From a checkpoint of a small transformer trained on Wikipedia.
Architecture: RMSNorm before each block, normalized queries and keys, local attention windows, shifted keys, gated attention, value embeddings, value residuals, hashed n-gram embeddings, an embedding shortcut, learned residual scales, capped logits.
Each number is 128 + 24 x the weight over the matrix's rms, rounded and kept within 0 to 255. Layers, rows and columns count from 0. Numbers have three digits each.

# layer 6 MLP down, 384x1920, rms 0.0871, rows 334-383, columns 720-759
126104109078161119135152093111132109069103146099144131145157116104128101088098177094139092140151140122139115084122116098
135116117092090097136099122080151125173134124150139120138138124128091113110151092127119144129131127121144145173107074125
117163186124105110112166129147122186156127095135166114131145154127118090157110109120143115145129139144137143121152138155
154111094100107114078122105147147097154108135126142085152082156150151175102129136137146079125089108137101126149170126140
108120155136102120111139132126134128120166109107114145131124154148107099098137129171087124146117108124113099109106153144
095087114106146087090101130121136144078112159136147117130127119068138133132106127180137159161151090166104137136133132106
109134140098152163140132136141097149154134119133139138118152149127085168169140144130122162147164162133137153160126083131
161096120181128157154119123126117156122134098137110087166094149098119150150125147101123133104125155126137134141131154194
148160134097110151115148138086163136110120108122120120141157136083086119116064157143145175131115101132075162114187108165
145119137101129125126158107143170109116127117103137107128129139128100133180125170140133102106138185119163127152123138106
137103146103148098165109082073159161106094115119122102161119120138136093124149129121150132103144095138103115153127159159
138096159132124132163161140143162122118154146107159132132133140113138117172151121134140128144185109102133130135137105120
112133116102135136112103157108126137138101129134117155135130111132151136155132089147092128120111102156135077127134113149
160091134081152093101163134089115122103103125140147117151167127142123113104136133174127152124125090077159124147152136127
086138142093086136156115132113136074135116106103102077088103094129129165115137128122123171129135121154167126162134123151
178120110144141092120111126141117160123124158149138109105115103117116145136143168137087080140160137088113169120147121111
120135135171103118144126121090110128108129129096126138142143182122134053148119177136146147170185147114107139116109156104
160181115083134134121129101129154099155130135148159156100113141109117132136130135072100124113111140159157121124139180144
147150135169079189123138120095104054158121122133114118122145139141137116167171168095138081090130157152115121158137138114
125152119091101139105153097092115122153159138106109114112102138106136105120145132151086113156145139127114134155122117131
106106163125173115134137114113108127143131159087127160178099145127167129173110135093131087142128171135135096105127124103
074164088117140114149144181160126151132119122080128126108159135141125103118155130184089090084154149090137115088129141131
159148113127131093144154100144111140135126090180131070133125108159133125138151152130104152136141089130112117073138152153
069118161121128079109122150164121141149129120184134131146105169134118108138112171129169164108183137171117126130096172125
098157095085128142118102154089160122167155139116113090111145104133141127164152138128142111117100125127106149110137116127
146124120149140150139086132163141126125144129128128124154123112135120121143131140106153131121141136151133146124150146126
146163108141148142108115165099112108082086114125128138131120152133120120138178172177147095119147127158131112137127185187
150099142134137155097149157112151137133128138140154131119139121119124133100135096134127084097085098118110106106113143146
136117155140154146074126114104108143090179086102111144179138142108126123109143132116148137107143085143153106126105158165
107135116178128113111120158125107094129115168111120125140111115174125165128133115131098126120104099168127157160120149120
112136155093080127122138158146129069085126124148116148088121157142174180097101143137135106101105122146124114131125123131
127092116099131113134176137153180140139156118115107164117106130188141114095112142116193136129099131113091121101138148119
139137153078121121067170113140098152099074090145111157089144106117149163123148094118153134111088097068117125160120130116
123108081120164137103147156122148138119175145104132138166131109100143135123132098183129093118147116131095147180120152152
127144122099124152087093107149171141114141117119113125149166119139119178143146147133149138090081151111089148096126118160
172112140154128163130129112131131136132110114147124096157149119105111120105116114168119148120170116102112106085108168136
105125144134129121090153170092136129162158094160113115115095108082144145099170131189127110149125140126091145118094123133
153125128113083127174138164145109090115122109107129097113121135134102110169141132124127142125111110136143101112125098135
106120123148111102138071126163138097167103163136117148172131125103114127159102110203113078141102149123152179140151100117
112132127139132113143118138099128139087169156112105148125134160135121093136135132145157108148105134149133141176124094149
138145138114114156102115083082126173138114160132126110113128086139153128082142090156106138110110126104131138126128123074
128142153148150151118089172122110192130120148129152147104128123151138120126145090133186138151109097138120117142124095110
126130090133141118110132114174112105081116152119142114174123125143110108123081138139172102128112160136123160075118145123
143113155127128124117167127114139121143081133104119122134156119121130096095133091110129138176146138099112098136129170138
120133167146152115122125092122142107079102132169107126168148176101093145107164154103127120147073092136129095132141177154
096151121154090120114132111151130122141151137135136121123150120172178150122081158107156135126141136136096147110122124125
149169153147118151089125119143155105149131118131124140130162155130086128165159128114127180129105110141120097123152111093
110097096156115169128146128087120166125126134126119150134149112149110112115160140177152133101122120078112103171136148114
122140121123186168128128149123204137123124150139104133119124121141133166103139182085163143114117165131122095109148127121
143130152190103134144119124153180170133167148143143124151132112148133152155134151129109114118166167168098144163118099086